Part of a small language model's weights.
Architecture: rotary positions, tied embeddings.
Each number is 128 + 24 x the weight over its row's rms, rounded and kept within 0 to 255. Layers, rows and columns count from 0. The size above them is the row's rms in percent of the matrix's.

# layer 4 MLP down (transposed), 1536x512, rms 0.0369, rows 87-103, columns 320-383
size [ 97 102 101 103  94 100 102 104  95  94 103  98 101 103 107 103 105]
[[149 113 117 120 137 137 151 121 142 120 154 114 150 122 109 100 107 110 133 123 146 125  93 114  95 149  97 180 111 135 109 118 139 164  90 130 163 131 137 107  84  87 141 112 147 154  95 100 151 141 113 122 128 147 123  95 130 141 140 140 134 125 105  98]
 [101 113  90 148 103 135 116 118 129 130 112  99 145 148 155 104 179 172 136 116 149 115 134 114 118 130 102 155 184 140 146 125 107 127 156 152 149  96 128 144 135 142 137  85 125 133 159 109  95 153  95 101 184 173 134 143  91 158 132  82 142 167 138 129]
 [ 93 142 102 173 119 131 124 153  88 141 139 178 147 136 102 158 132 179 128 146 108 144 102 133 137 152 110 148 153 131 143 122 229  79 134 135 171 125 152 113 103 140 171 100 107 146 112 125 144 159 106 160 149 113 125 128 114 139 168 130 170  87 212 161]
 [105 111 128 132 145 119 183 158 128 132 132 153 119 127 125 134 121 102 114 131 103 113 151 157 111 138 140 123 133 150 108 177 137 156 156 114  96 152 130 171 164 150 143  74 129 134 159 108 187 130 150 141 172 195 115 145 117 162 110 124 117 115 107  84]
 [114 111 153 140 147 127  98 114 162 169 103 107 152 134 144 148 103  76 130 147 135  78 114 167 132 143 132 128 118 119 124 128 117 172 108 114 105 103 152 136 138 161 165 115 126 128 155 111 120 113 143  82 147 158 111 147 146 130 148 109 125 106 144 142]
 [139 133 148 122 124 101 127 139 130 160  92 127  96 108  96  83 114  99 100 146 126 138 160 134 114 128 149 141 120 135 122 160 120 136 134 126 148 148 136 103 118 127 162 149 145 149  83 153 149 167 112  84 149 153 175  97 133  99 121 124 145 148 140 129]
 [133 104 173 108 101 117  99  93 121 153  62 140 161 124  93 124 139 136 147 172 122 132 148 135 138 141  78 155 141 115  90 130 148 133 168 101 122 120 125 122 152 144 192 106 138 150 133 143 123 129 155 139 145 160 150 109 150 147 142 123 146 129 163 122]
 [125 121  71 122 162  95 115  74 161  91  85  99 135 146 126 147 149 121 129 134 117 167 121 133 106 159 105 125 106 130 107  96 168 157 153 144  64 104 175 123 124 133 166 130  98 121 106 150 106 180 136 150 154 132 130 136 170 104 110 120 112 109  87 135]
 [153 115 160 114 136 138  93 116 134 150 137 166  88 136 126 133 158 116  81 134 183 101 148 124 138 128 142 134 132 113 117 113 141  92  82 143 104 132 147 132 137 139 126 129 110 142 180 125 119 139 130 180 158 205 126 133 149  74 130 136 142  92  95 110]
 [141  95 135 158 139 115 110 120 163  86 137 134 165 113 131 127 149 145 147 142 141 116 112 113 143 160 151 100 112 123 165 161  97 174 170 131 141 127 108 101 128 137 164  98 133 106 147 105 145 119 144 111 157 166 138 124 179 155 147 100  89 148 113 121]
 [138 139 132  95 124 120 133 132 116 138 138 108  99 141 129 161 110 127 157 149  69 102 163 101 138 107 119  87 101 123 156 141 113 168 163  98 148 110 145 107 155 102 109 102 121 138 118 164 149 123 154 139 124 240 147 159 120 118 106 146 131 142 130 109]
 [115 110 121 115 150 146 162 112 152 181 147  74 164 147 154  97 153 152 126 139 108  97 120 166 147 116  97 132 124 129 121 153 112 145 156 131 120  81 106  88 122 133  78 117 103 123  95 132 127 139 135 181  82 143 121 112 134 140 104 170 139  93 158 146]
 [139 117 137 147 142 127 161 107 136 164 138 108 130 132 123 126 171 136 126 121 140 148 103 115 147 124 143 132  67 125  93 166 150 120 143 155 114 120 121 106 133 125 122 139 117 119 183 138 133 153 161 121 113 151 104  95 117 140  89 156 159 130 102 121]
 [161 121 139 138 119  92  82 141 161 124 128 105 137 144 126 141 126 173 152 122  84 148 159 138 154 136 126 129 147 113 142 125 132 120 127 120 119 142 139 170 152 134 153 140 160 131 156 116 129 154 136 127 136 128 139 138 104 113 126 144 107 106 131 131]
 [ 99 115  89 131  91 151 171 103 123 140 167 112 110 138 106 158 104 141 166  86 111 140 108 137 143 130  96 117 144  91 131 164 113 108  93 125 133 115 101 132 129 140 141 126 128 176 117 125 168 118 135  79 131 108 123  97 101 118 153 158 137 115 119 137]
 [119 101 142 115  81 139 152 119 177  96 142 100 140 101 122 164 117 159 120 176 121  90 143 185 148 132 165 116 123 135 131 146 120 145 137 123 104 102 151 128 106 128 201 111 131 107 114 150 122 157 127 126 113 111 116 111 188 138 163 122 103 118 120 104]
 [122 129 170 156 102 132 144 145 133 108 124 128 128 135 123 106 140 101 174 135 128 156 111 127 144 127 163 129  89 130 126 107 136 104 101 136 143 111 133 120 120 147 150 137 142 126 123  97 103  90 107 165 142 108 172 136 174 108 131 152 134 141  98 104]]
# layer 4 MLP gate, 1536x512, rms 0.0395, rows 88-103, columns 320-383
size [102 104 104  90  97 101 103  97  88  99 101  98 101 103 103 101]
[[ 78 157 147 122 167 141 108 104 108 113 150 140 115 100 101 150 141 117 151  99  99 141  81 136 121 117 132 101 131  93 125  88 129 119 144 105 121 133 127 131 182 133 140 102 128 135 121  94 128 130 151 163 135  57 116 119  92 125 138 148 166 121 118 140]
 [152 111 118 146 154 146 115 126 123 176 105 125 113 122 102  80 127 107 137 131 122 161 133 165 193 165 115 133 128 174 119 125 135 164 163 125 138 167 110 127 119 180 135 155 132 131 112  87 124 107 146 143 127  89 117 133 120 144 156 132  85 138 118 117]
 [113 116 130 138 149 138 108 136 145 180 123 141 100 128  61 147 115 130 140 118 159 137 104 153 175 108 100 167  96 109 120 133 140 103 134 153 132 118 141 152 116 148 140 133 119 138 135  77 163 116 115 148 148  73 129 149 151 150 155  74 113  85  90  82]
 [126 147 122  90 108 141 130 139 133 163 128 148 155  96 108 137 168 144 108 130 162 121 111 175 145  93 118 112 118 138 121 121 133 106 141 127 194 196 109 130 110  88 141 130 123 150 120 120 172 137  84 110 132 115 108 119 102 169 120 101 185 145  48 136]
 [ 79 156 121 140 176 137  99 102 150 131 136 132 124 159  84 153  98 123 127 160 123 107 102 102 134 126 110 114 140 129 161 111 132 127 128 153  99 124 159 147 137 111  86 141 143 137 147 127 136 158 122  66  80 100 163 123 158 134 128 149 120  93 110 114]
 [115 144  83 147 195 169 138 127  98  97 142 110 126 182 136 122 144 125 117  98  91 112 117 102 119 115 114 101 133 203 112 153 116 151  53 124  93 136 119 163 127 111 105 146 129 112  83  93 177 117 121  84 128 119 115 149  71 123 111 130 141 160 125 120]
 [102  98 144 162 150 157 117 111 132 144 144 160 120 172 113 160 146  99 160 115 138 133  94 131 140 144 148 111 136 140 146 136 144 149 136 156 156 108 146 133 118  92 115  82 135 103 134 128 155 135  93 113 172 139 181 109 113 139 127  94 155 100  86 134]
 [118 166 104 128 113 138 116 124  98 130 130 122 164 127 136 141  85 146  94  81 125 161 137  93 114 146  99  90 100 167 101 121 128  79 145 100 186  89 106 152  89 121 180 122 117 144 113 115 134 134 148 125 145 117 146 140  91 146 126 156 144 130 134 160]
 [133 115 157  89 111  98 108 119 173 152 127 141 116 103 134 179 149 106 130 122 118 138  99 159 128  70 124 152 160 107 125 124 125 116  86 125 141 106 154 118 180 124 127 144 104 130 165 159 165 146 149 140 128  74 104 109 143 121 127 123 162 162 110 159]
 [ 95 154 134 141 176 125 117 116 113 143 108 113 144 156 141 122 131 148 139 133 144 140  98 149 170 115 105 117 123 164  83 146 106 103 147 117 139 149 132 103 124 103 126 131 121 110 156 119 105 117 144 134 134 132 190 111 150 141 142 133 110  86 104 105]
 [112 128 165 166 138 166 109 132 146 132 131 150 138 160  81 132 140 109 166 109 122 116 162 158 154 139 150 143 137 123 104 118 124 127 134 106 119 120 126 117  57  85 126  95  61 129 101 131  96 133 126 139 145 111 155 123 149 173 140 137 134 154 105 139]
 [149 122  84 129 145 125 124 150 135 138 115 133 102 131  98 138  82 130 103  87 157 171 105 136 124 152 140 147 132 128 132 149 142 166 164 125 143 137 146 131 129 134 128 116 111 140 131 139 112 121 154 176 133 126 158 128 168 139 168 114 100  89 120 100]
 [103 143 109 112  92 153 146 172 136 130 118 106  91 160 148 110 169 140 130 124 119 135 118 159 156  97 186 146 109 143  77  85 147 149 128 161 130 137 121 176 109 148 119 115 110 124 140 112 143 135 108 127 140 116 132 122 142 131 145 166 158 135 102 147]
 [165 132 128 114 113 105 126  86 144 140 159 154 123 137 117 106 113 116 133 156 112 127 131 162 128  98 143  86 109 146 154 157 101 131 144 135 128 155 157 129 109 120 113 122  82 134 145  99 149 100 150 119 124 101 161 130 146 114 125 107 126 107  85 111]
 [102 114 161 158 140 131 149 167 128 136 136 144 153 174 119 120 139 157 117  88 101 147 101 154 155 117 171  83 132 162 126 155 148 133 150 199 115 105 150  82 121 116 133  90 111 117  96 127 174 105 125 146 130 135 140  96 121 187 129 172 132 143 150 133]
 [154 147 136 135 144 124 120 171 112 171 131 155 103 114 142 128 113 164 114 104 121 185 119 116 122  96 108 132 148 152  99  85 149 163 100 166 113 118 137  77 138 157 148 149 146 120 135 114  88 132 129 100 126 137 103 133 168 187 158 173 142 144 117 148]]
# layer 4 MLP up, 1536x512, rms 0.0403, rows 88-103, columns 320-383
size [102 104 102  91  99 105 104  95  91  99  97  99 102 110 103 104]
[[159 113 145 101 141 101  97 159 114 121 123 132 137 134 182 151 121 110 117 104 125 135 114 126 127  99  81  92 112 101 145 135 133 126 123  90 143 131 147  96 124  77 157 129 135 162 136 135 123 104 117 120 167 117 101 168 129 122 104 138 137 140 117 134]
 [133  77 140 151 124 152 118 152  89 142 139  90 108 104 148 139 128 128  82 168 124 149 148  82  88 184 120 135  67  91 138 134  71 183 136 134 165  99 105 156 139 117  91 109 124 100 116 107 126 112 145  57  98 124 160 117 121 143 108 138  99 127  76 118]
 [133 135 165 128 202 102 104 116 166 134 149 144 108 136  82 159 153 105 103 123 187  94 125 115 131  97 128 102 142 151 119 125  95 102 120 134 166 116  95 129 118 129 140 133 129 143 124 125 137 127 152 158 113 106 174 148 130 127 115  76  89 140 107 161]
 [115 107 139  83 134 126 143 157 132 136 135 104  88 115  81  92 127 131 165 135 165 113 146 117 156 126 125 118 147 154 149 102 129 145 152 124 165 158 134 126 138 136 106 146 130 161 138 117 131 102 117 119  82 170 108 117 165 130 161 115 118 104 135 128]
 [148 122 120 148 101 127  80 144 167 106 160 108 146 149 135 145  86 147  76 129 151  84 114 120 110  83 120 124 128 122 176 154 159  85 134 127 103  89 121 127 132  82 139 120 109 186 151  87 136 156 175 150 116 126 106 154 134 132 124 127 162 125 119 119]
 [115 158 136 178 150 159 135 164 113  92 146 118 118 113 148 146 129 118 109 129  99 119 144 129  93 125 151 111 115 152 120 172 140 151  99 122 135 132 157 112 114 156 140 116 137 126 101 129 111 173 118 126  91 140 104 174  88 146 139 168 107 158 142 134]
 [122  73 136 103 111 110 144 160 105 121 127 127 151 151 127 139 136  92 131 104 153 125 122 173 144 113 109  83 129 128 150 103 102 101 120 108 155 117 129 132 137 112 127  95 148 128  84  76 147 118 118 159 147 113  94 133 102 125 121 132 111 141 114 119]
 [123 123 109  97 106 146 176 144 121 115 116 120 126 111 119 154 123 135 164 114  98 143 161 149 153 158 101 103 109 138 151 101  93 131 149 146 109 145  92 132 146 131 117 108 176 107 110 162 160 118 138  82 100 118 105 127 105 171 124 105 149 209 172 144]
 [109  78 109  87 153 140 106 127 126 140 106  91 137 129 114 169  85 116 117 146 146 109 168 112 143 127 157 104 125  82 125 127 139 146 172 117 100 161 140 139 114 167 100 151 128 109 139 141 148 147 115 175 128 163 119 135 157 107 143 154 124 128 223 116]
 [ 64 147  73 176 130 111 135 161 139 115 155 118 118  96 132 147 167 142  92 100 159 140 103 160 124 139  92 108 171 130  93 152 183 118 183 159 117 119 123 174 125 135 165 139 116 133 141  79  59 157 104 162 124 102 126 126 123 152 178 128 124 125 144 170]
 [ 90 130 158 101 119 120 121 128 136 108  88 162  90 162 149 132 121 112  91 127 130  99 132  81  96 137 139 159 122 121 109 150  87 116 110 140 129 134 141 123 118 121 140  86 132 123  95 113 154 123 121  93 145 137 134 106 137 160 139 122 128 154 144 100]
 [ 92 140 124 108 102 130  95 180  92 133 129 125 110 130 133 122  95 116 106 154 123  78 105 139 125 103 145 126 138 112 123 142 161 140 103 113 157  99 154 139 142 156 151 124 161 114 129 102 156  73 166 129 109 131 140 112 120 139 192 149 136 148 163 129]
 [123  82 141 137 116 113 137 132 140 139 124 164 154 139  98 132 137 125  99 119 134 128 132 105 110 117 141 107 150 155 146 136 139 149 170 126 111 128 118 115 154  98 130  96  65 162 173  90  53 145 101 137 140 147 133 115 153 133 142  99  94 145 124 112]
 [122 125 130 154 132 142  83 157 150 115  51 150  88 134 125 128 120 149 133 102 131 148 139  81 136 142 151 147 154 143 103 153 141 149 104 123 144 144 184 126  98 147 176 112 125 135  93 148 144 118 165 114 144 159 150 128 149 122 135 141 163 153 124 138]
 [115 180 112 115 126 108 172 130  85 122 145 165 123 133  94 102 113 142 133 116 114 142 126 161 132 141 110 125 124 128 112 125 164 104 121 187 145 140 101 139 141 126 131 115 103 106 132 153 170 116 173 117 164 134 129 152 103  97  97 148 165 107 118 142]
 [139 124 131  81  89 105 130  93 153 141 122 111 165 114 128 139 195 140  96 135 177 126 154 119  99 167 112 131 147 148  89 116 169 161 150 101 113 103 111 138 145 109 136 107 131 112 116 102 148 107 132 151 151 117 119 125 130 140 132 107  91 131 117 107]]